{"num_hidden_layers": 13, "hidden_size": 320, "num_attention_heads": 5, "num_key_value_heads": 5, "head_dim": 64, "intermediate_size": 1280, "vocab_size": 3844, "hidden_act": "silu", "norm": "rmsnorm", "norm_place": "pre", "norm_eps": 1e-05, "positions": "rope", "rope_theta": 10000.0, "rope_fraction": 1.0, "qk_norm": false, "attn_scale": 0.125, "bias": "none", "tie_word_embeddings": false, "parallel_block": false, "extras": ["capped logits"], "init": "normal", "init_std_qkv": 0.0199, "init_std_o": 0.0, "init_std_up": 0.0199, "init_std_down": 0.0, "optimizer": "muon_variant", "learning_rate": 0.0083, "lr_mult_o": 1.5, "beta1": 0.9, "lr_head": 0.006, "max_grad_norm": 1.0, "warmup_steps": 200, "schedule": "wsd", "decay_fraction": 0.877, "decay_shape": "sqrt", "final_lr_fraction": 0.02, "batch_tokens": 65536, "max_seq_len": 256, "doc_mask": true, "train_tokens": 625600000, "max_steps": 9546, "dataset": "wikipedia_en"}
Each number is 500 + 50 x the weight over its row's rms, rounded and kept within 0 to 999. Layers, rows and columns count from 0. Numbers have three digits each. The size before them is the row's rms in percent of the matrix's.

# layer 3 MLP up, 1280x320, rms 0.0888, rows 99-148, columns 256-319
096:444559496537543569519601507451432564468491529480398504485526444566400554478486461474498472556427503525518547573439507580516479420475615453564480498557531540513480516482464492408528470538513437
104:516464523398449453508467501543541475446534447484537513542484450501420447556472511568451500425507582563511511501530530518494531471444448460505507486586455511422530437461466585518526481485569487
099:516406522437498475497573471457512481535475546430466527557567464512438443490565508396545560393518505560532583564513525590565544488562528436512567510422502502449481487425444499535483562436529519
098:482492488474526508521566486543528450485491533496473480521493476532482507562434499488385544517513560465581480524518487483605470601403474483596503526521543538514593425611513546472393554544444493
103:521523458478541530430473445476434527503502496490550463494488530398482539477573428546440489521500427500484427443506532492401468478541502472456448564504568401437491532486504455514557435434567528
098:478484562516510442515480425450530448528464489424555441445501486486500457508472491531435519480548499419556562506490549416566548464608473426558517433583511501463557563532488528505505497542512458
095:512398470459557504423431585529509472425509465537449491465547496451447459535446578408572491447489527553521468535614579507463492455487469532497450487500552487474572577461569446541610458423512462
096:494526522527564579446514493415431462513448544491380459505557399458522551430535506435523491403394504495533550504547432532516569498588507526597559539500505487496533531500481570449541529510530562
099:469511557512558578464529415433444482479465578418485506419435549481483494406526478521517514453480421560486512546472451402470494546468503531527525558654455473562482527529471435368540406624389578
102:377507480445451571523475563472407536466549467478502564474569446567486458480412474443413424465398463506509482611539588453510523499424497465399468526540478462511539471477585559469470470531462506
098:488431490482477505557408545430490468502540530466518544493443483477490429552447543497566424574484444533409514498483441446555524494416537467498428539414483536419481497508486479427502499496567608
100:550553482375552520582476430455568533494489489586530466561424467514491468538445500467444621490481563592554576575516523505521554558502549460537446517487592512573412527478600474480544484450552516
096:503566516490514538428537447533569557512444576487436635499426405467473492407443561455489510444493501550567493468497484584477570521527521476561562414465538501531500558472480664407582531410450417
101:472468477500489433352582492538432510375450437480457449495486469472487568531486585466435541484560506514503505501399583543470519545498443538424479545486430531543515566604488513433505530474429427
101:620502534531543542483428482390400416418498439543554513547548378433443536481504521551476585424475539500538446495514499514416502464403582449468513584483498488487514469583504562528461545541523497
095:432471542530524470520516494506557499519545532523552440474553459575459669523540584548457565474574535521560472490430501385539506442526422492506569410497507483478589461528547444502547563527578473
101:494437495560475485513497493484417639478548582565394497561500570484510453577578535536538521545506438476476598495508535533524549529542488571509470503617469521514521456549519568612544529484490475
095:486407485446451465539439520519456559579522472408516595531410523514536454485523438513418471459419417493532508535488482552516518506460409461405503424425488498555598459508417568473521498532510447
100:377570409508439556503523569434562495469519430552432476436533593483459527470449473512440455496554431428536532445435466497563447502474461530551505530416495461415498460505466547511547498464470468
093:516502483394557595536514483529540442406505443583522531463529475491478429510470382444510525493564480531453459479378517486493505401402484518441424504419571575448506567403531524549603492544517570
096:534507478528520508557540445518481528537605528535543460479441583536457475433550522456360462427461375489433464446495376474498550554453494552488516572426464446513552612441530473541559453551560570
100:463481575522475477455468482560433455509396579508495456491527531409459530536501565490484452476568377499526490559455530462496537491519541570468476538478547510416502528540432628527491514482551510
099:479571529496372523381530495582548441468518508406514491544433531567442443533530573436479535515574578411621435591528421514415492549489470462518518513453516510472508484515503470493464577504503504
097:618464480518498519489467502486511462382628465453351553535543443430591532503535580558385431581511448540494432545485442559476447443513506596450525512482444528478427562407566569534566565577463459
093:534480512497569507459525548483480551540492415521546497459451528444482550475477512530460634447486551542559488434435433573475555521452532512485534535531421451479494448473508472450466476492568456
100:485512483509515495505437478590469589431488566442496443431477504459528472549501583443455487498464492436496452555507540520534562493557534553477563472546475509580604540502389544362445441482492475
097:383533489544475508437504479458459541567519495448529446494504566563606396521523536508490518510432459539552503489472477500431549470430540513533567405472511527483445468547491480429466572483572494
100:534400477503489497513558578430480446545509503337416509555405501453504475455590494521452509492535510568487507478463525603453484438507430492468484539518579552500542490503401513479558460542512454
101:499473518469472484473606449532502537376544410467486421432427504571507467556430466491474439414580516447451514518483470469501535535461504569559460527397481400418508498507520530461384487462471431
103:417530457571595472535487466607478446525432449512419548497503487535506608487443499586554529400530518513521527431468542431327514425502502494477503506512495561521565543470529402522546571450461473
098:378454519462409491613487453512443461482543587554523471559507569505568589486512430436421549424507433469577560481329449493419514525455546461534449570470525405497569486527522508479566535527568547
103:566526511488529510487488517552413468420567541498440471505472479505472520560443520483506614497417472497557480549576420515438452534558582626458529510550476547594522427480577547470437467480465453
100:471450465537573484469447509538487576434543582448506509483555481604491436577499520493515601570494566501498477503462558501541472563472514430491599435580500495496553436428519486475553448547443528
098:586472484565551520425469532538540460481504494488536548506513523460560581526497435515505504581590567478469519605554490406476459477549433460552528508477607538479460501539540585514480434470493505
110:434483519527549487495416411523570489542532521426483472481472531414526509498556512472582518374545553491570508457499524522508520493378422531565509526400509422494579519539564438519485571610503509
096:561499497479532588468530598546509433506509360486554514536428468505483504562472481481436527477441542451587397556482491381497433463561531389555533449491459613498548474572461505540474489538505491
097:565540513490499487590416515471546532519489443480481444512445506505453570512539554417535488548474459447582416381475514554497525484453507532407550460618520470549536539535469460516524454531496408
091:534547475457442530581504496508465479406570469467393437480517463418605530421523462536580508484481516542486511521472538584485521493409542513452550484502598446470448521489532491533487465464451430
103:530448432525466489472510552446479539497524526545472538590549502437576554502493545461455477545539509545546465613517492428381473527520592469536417536434521556447467478459509456463438527551464487
103:522620454499337570538484434458512529419451473423586472479550502528492557566405508527480545505521601535540495454566502597546535559533585500495469570448477468486530526412558407528441517492484561
098:514505506484588482652476507363496524483473601542530539489526414567476513534519430460468392516418558509434476535534536469519545449511481498457508509541430560566548567426526542542569486502466506
095:524449479436508415495463469551475541531541551486538516523565444477501455479513565511494487367602407413580433554484551436572480600498410526496583456458457417559487541508509443469383533521488542
098:513537461508578463405576489513451453480499498474452458437544526469455531591376425478482485458569544490475583515509645490549590478425478482480425509479505451551544471565582604489515504483539517
106:538401393498451519519447432443468462515503543472515531538561502585491486460607496445470481492558488463410511413442483531534395477495553525550427590448542429499511488558483505501492509446568509
090:450547454534484497539531489567510486444521588449506505460451532498357531516410494550470498406504472540565516549550524413466581517463519521520518441534564457434534448494489474555433542599528482
098:458478503497581496466530484507543531476457460476568484450424513462411564484486426560536504453459571491598516488448506539515499496539508439502507416534453599570533489518442559442452535508469562
100:494459442521469470534555484575456459520532516540511533524470532550532503512472506529473481529467527536497535482549475462536501541478489556585488352503548432399477493503531619542404570589540501
099:458520553513570457532447448453494518470480518469477445457432528542533501489565533431451450430505451446454468532458467438533503497566586587480445520523487589499554518422499490499458474477569526
101:499479491572460411449479441460418566544538465503464443450497500535592589519447562487543407563492470676586435467505503550489475560503445542458550561421571396579497464367596553437510421602476486
099:489545579360536495528526438552353587515456552458502469496470536465489547449559546479542427517562513458517524533433512547492510497533538538581548519565513527576482459431584505518544526489472470
# layer 3 MLP down (transposed), 1280x320, rms 0.0433, rows 99-148, columns 256-319
101:503475440568480546552492461553533578517481557497483482459437463463390490469456463498487517455484567518445469597494438475607459466417491464525557539518460494464511527464467440466361562557427468
100:365532537486431511566548488536457491482546538528488421497538498418424481557434482488512557463513558443546512439491490419519477480427479536489440559585543468439489493565510477541473572441539465
102:391421454389564516677469413549558441488478524528431560430543498420571475511449417617520450520468509509505523531422643537533520518528542523562534501543466502460563468425461496393478476596496494
092:510351484582415515428516667459539461541485496605525391436532506482497423538494517556563491523470502566418480531554525483481520537474528518529464500485526473531557517439545518500521518469557582
098:459546440439428461443585436532603473532522505543549525431516509439456529510447564381544444473467533375407445414449536403468496423483430489515542532416495393553498590526523438550532525551577494
103:500505515581501407540454464397597556573533509511459561543510613468505481548482512488525470527529480466578466535619506451513524373514518520411484445542466525424559547415429540485526541535487462
093:504588530575527486496410506562464547494518494506496483498523505572459551481499539459521492558576468483516453458438515546576472440474457488412553556609481518468483522456541586587539601516489540
092:403541371458524511560519424540520505577537390502502484459460574493531522556537556522614425534522415444456544407461520507544501503517493579537523456407590507460418494511548506493425477497588492
095:560517513468509508508471560477487511459400455518559525490500412493485499493525521527439445539475509438466484489437441433516483497551447493466546581473518526399434458500481415547550594402512542
101:523492376438526478509487580467452513399468567516540482437434511500522522475453590537482506468473502520485574523481360534511520548479611502524559461489477456484502555518562471469394454535496480
108:436438627536480497471520585448581520536451569584509335486468440482474459443462500474517451469480562486595547541604520445434520506422593474542539531509478476479547478505501546514458558595516482
105:510501461517415421463395637451499495506460489503442432553471492454556444500510508442479513620506507566537474456509521481434476514489525501582397509501509458545402496532403479409448455457408542
096:500450492468523541424468570557464562489487322461463428397556538521395497525473432449530498497532437501521475540571478549433480456536503496495470511519279482518559423488407477461359533432438441
104:486534485512524526507570500503524667490492577512533456503545446501476541458554472406520585532513457575635427543521490552515554489511423419465475374509500522553563429561526576473503488583435484
098:494453506513516450490460564520532421532453489525515528567436471504410481521520439425513500521519501573444490492473446506412536470432467435521559518482474433607521528386502523522476552573512455
105:462515538606550478531553543577479554479442463550507530451456535510491444450538467503412571486512525481579541448545478497555472511536345517536590499565427483482470457385591541526496483564484579
098:520371475522518491495523602512454485501441513499393426459524533388495440501472509553428544502464488594503510555458449459531503459521507536438556479535606482513553548534523570480520497596571575
093:425481458556600632539472527550486490534545485519353526509488466478591440515478554502534594468582467518515538479433490449491478439466569515566491500488462555432452549450426514471455457479468500
096:568480408485446455390557482511506448499581498523556502588535420555483541527552451419565489449517550585473466483483552486532561635548542468515509545579512433456526452498500408525483552515556503
092:472485516531475456432515467574529487516482412546362446548451452538462461463476466533577333500506463499535528480524526468457506604591523538556543413496487508534535459515523580526479492520573581
093:572448455467590504466531442454507561479496487495593476580456522458507538463448499535520538493544483474473435507537519551477441558444501359412443524524495511502502495469454469497526550543571535
096:533498500518434580475450503520404488446450599535543403515531584401546523408525453490579467449548473563493498516507506517610491478559469537468493509561548488517476465518477522457570514475563516
097:547508456507497479459462490550509494547605620456517451513469524480480405524452459517566482517516514568536503519464463458514494520480531600466601490559438554469417486518536505486469460550457511
098:504498486524427463471466576522553571518535517523578566541449527515506523575634420530578546460489448594420496468487432483417411483397466443421481552556514494547468613521450394498499394528514560
096:536513524525486589480490468499509565477462441552580643501584506465529503461479549460531485478498542576406454440535477533458489543493452437565406573602560544557522463450487502464425481593491523
094:483495450571567521474403494550539447543481489594538596536411441466523455520561526519591409477483438467492520418471454531483537480535492561565533539543548451566454492470445476432579498430542581
088:472531477427498506513494511522573412423457516499549491475464510422531557452440480537546470469537433463506492486515487466490468459588470475400514568515489408605565495434541528529563493510511548
100:458467515484566480460458549448423562496505467508452497485516544432464399450542499552576526514494571522490489541450507521514417493542495471559516505488562548604481623441554547538472458478540519
098:467526482571456533520438537518532563410505643457459479418445422532510545451486515496435439342546341496490509453579520464512500585544476425500557459566482473527473425586559525528422609467553485
102:522464480451505498488510453499432456431474512452508556530462416549402551580509495465386551487548540442464517537450429532434564559475512521454483507497542479500477510557450570529548532554522527
096:545447638537475509435450591423527554402454454444596547567429441527421570513518547538530416479451513502482423504507494509515472485573457452522542483569472566477524481495503493460571522390502502
101:491444393380479568527531469596562479477561450456483508472494501518434465473471540531441502470534510471516457616573524446539516372567582445516516609496455513490449519508504537580451503491483511
098:502468516502559466492581497454451509533517624527467536554501462582440471392444500436505412450480542471471470505386419504449511392462485602496525362404485491493528470546517480525561552424464517
093:495568460466577450528526604482486453389544528638544555539513521537442528492580474434615469546480524399489457524417511510530420494547437569541572592637521480434525595534551451527479477549510405
110:445536563486608529407425510464584539555496492484476517480535483448591548564556503509535443454512556514567563511530382455555523471430527525486543581425561439455438525489484427599425523561515424
095:448496529430491463527410435482530591519480422551454494423459565463466476564500486493668620500499439513504510467464501609501494532443522487473473514488539462475415522503526610588535488544532592
096:558537518417484449506526554537471499599472568513387428467492470448449521529505555558544461419458432530436437452403487468491476533517480511505443384525483422479411561437441391546406399436458428
095:515493553471490598502403455460497520568524528514516498508476529515455486542437503485477443497477578480533391418577611544517470509527581422599512511640455490362505613502555494479426528471545494
100:506504515566418448418459521509463551485490498561450512464509488598452543468441570518491559485475538581512458451476509505344421498457337537525469527565516420486438594590498488573374449525478462
102:477573451480513499446561474488562495451517485434394550548477486553512500461516506532494422598526511478497460388478423515497446429552467457476536456512537565508461541394515512437485515494503488
092:505509443592550463482496498423490388468445493583537541435603481460429553452441452478534527522426482568513478442444491472543417518487515534475496474587466510444485567514517511585376453460557452
093:497550512563479593533504494515582592468500421495521527528534557522552565480504472565518471498562540563550585553562452605480476419580563517518468438483464492508538545441547493432538479526516498
093:489543443564406550451477584450501567534419499486492555458439495509458587461450473537422487526406409413544493540555533504476459542468549430510477473445556459466516451518513472549449516494583500
111:474469640544481499452519398532504458481560523594506430497468555484463557523516493530497456511487477595540553540525517513475555528520543472542505461472595481461535510490470573510505490471526487
090:440444570571496556421478559483550399428385447454562438447435532469590565471498480500456499531474536452519531450533508544449486485529483431513518461502485595524466482518464510519488527390462506
097:518428440496520473447457524487591361545544514511461466538469472426447424459474494453556450486451445449452405533588470499501454520552456460478464550504579508429499394468561538500488449525501542
107:470514543460561542528494532477589445488494569561492525523458528557537495412532505436514507527506529450676560554416470446552481537516513566443473494529594427600539514537406549514528511552415527
091:469535510569461592481528509525548494515469419544532485473552556524523476561571393452494448456521470535495505476513528456450488563586494404640463533568394656437500527456483422582438510500485505
106:519449455439459488580479478441537493491444431479558474472401471563610579567532503555491476558422463472432446516524539391467563543512488511519601518481413476495548486517456476425514476446590463
109:458556439462440507551495433571543522501543530510511533485522532450546574526550658473441570503566587594535516485383577534418569504464390523560447504485592449576420522545480357520588539466545527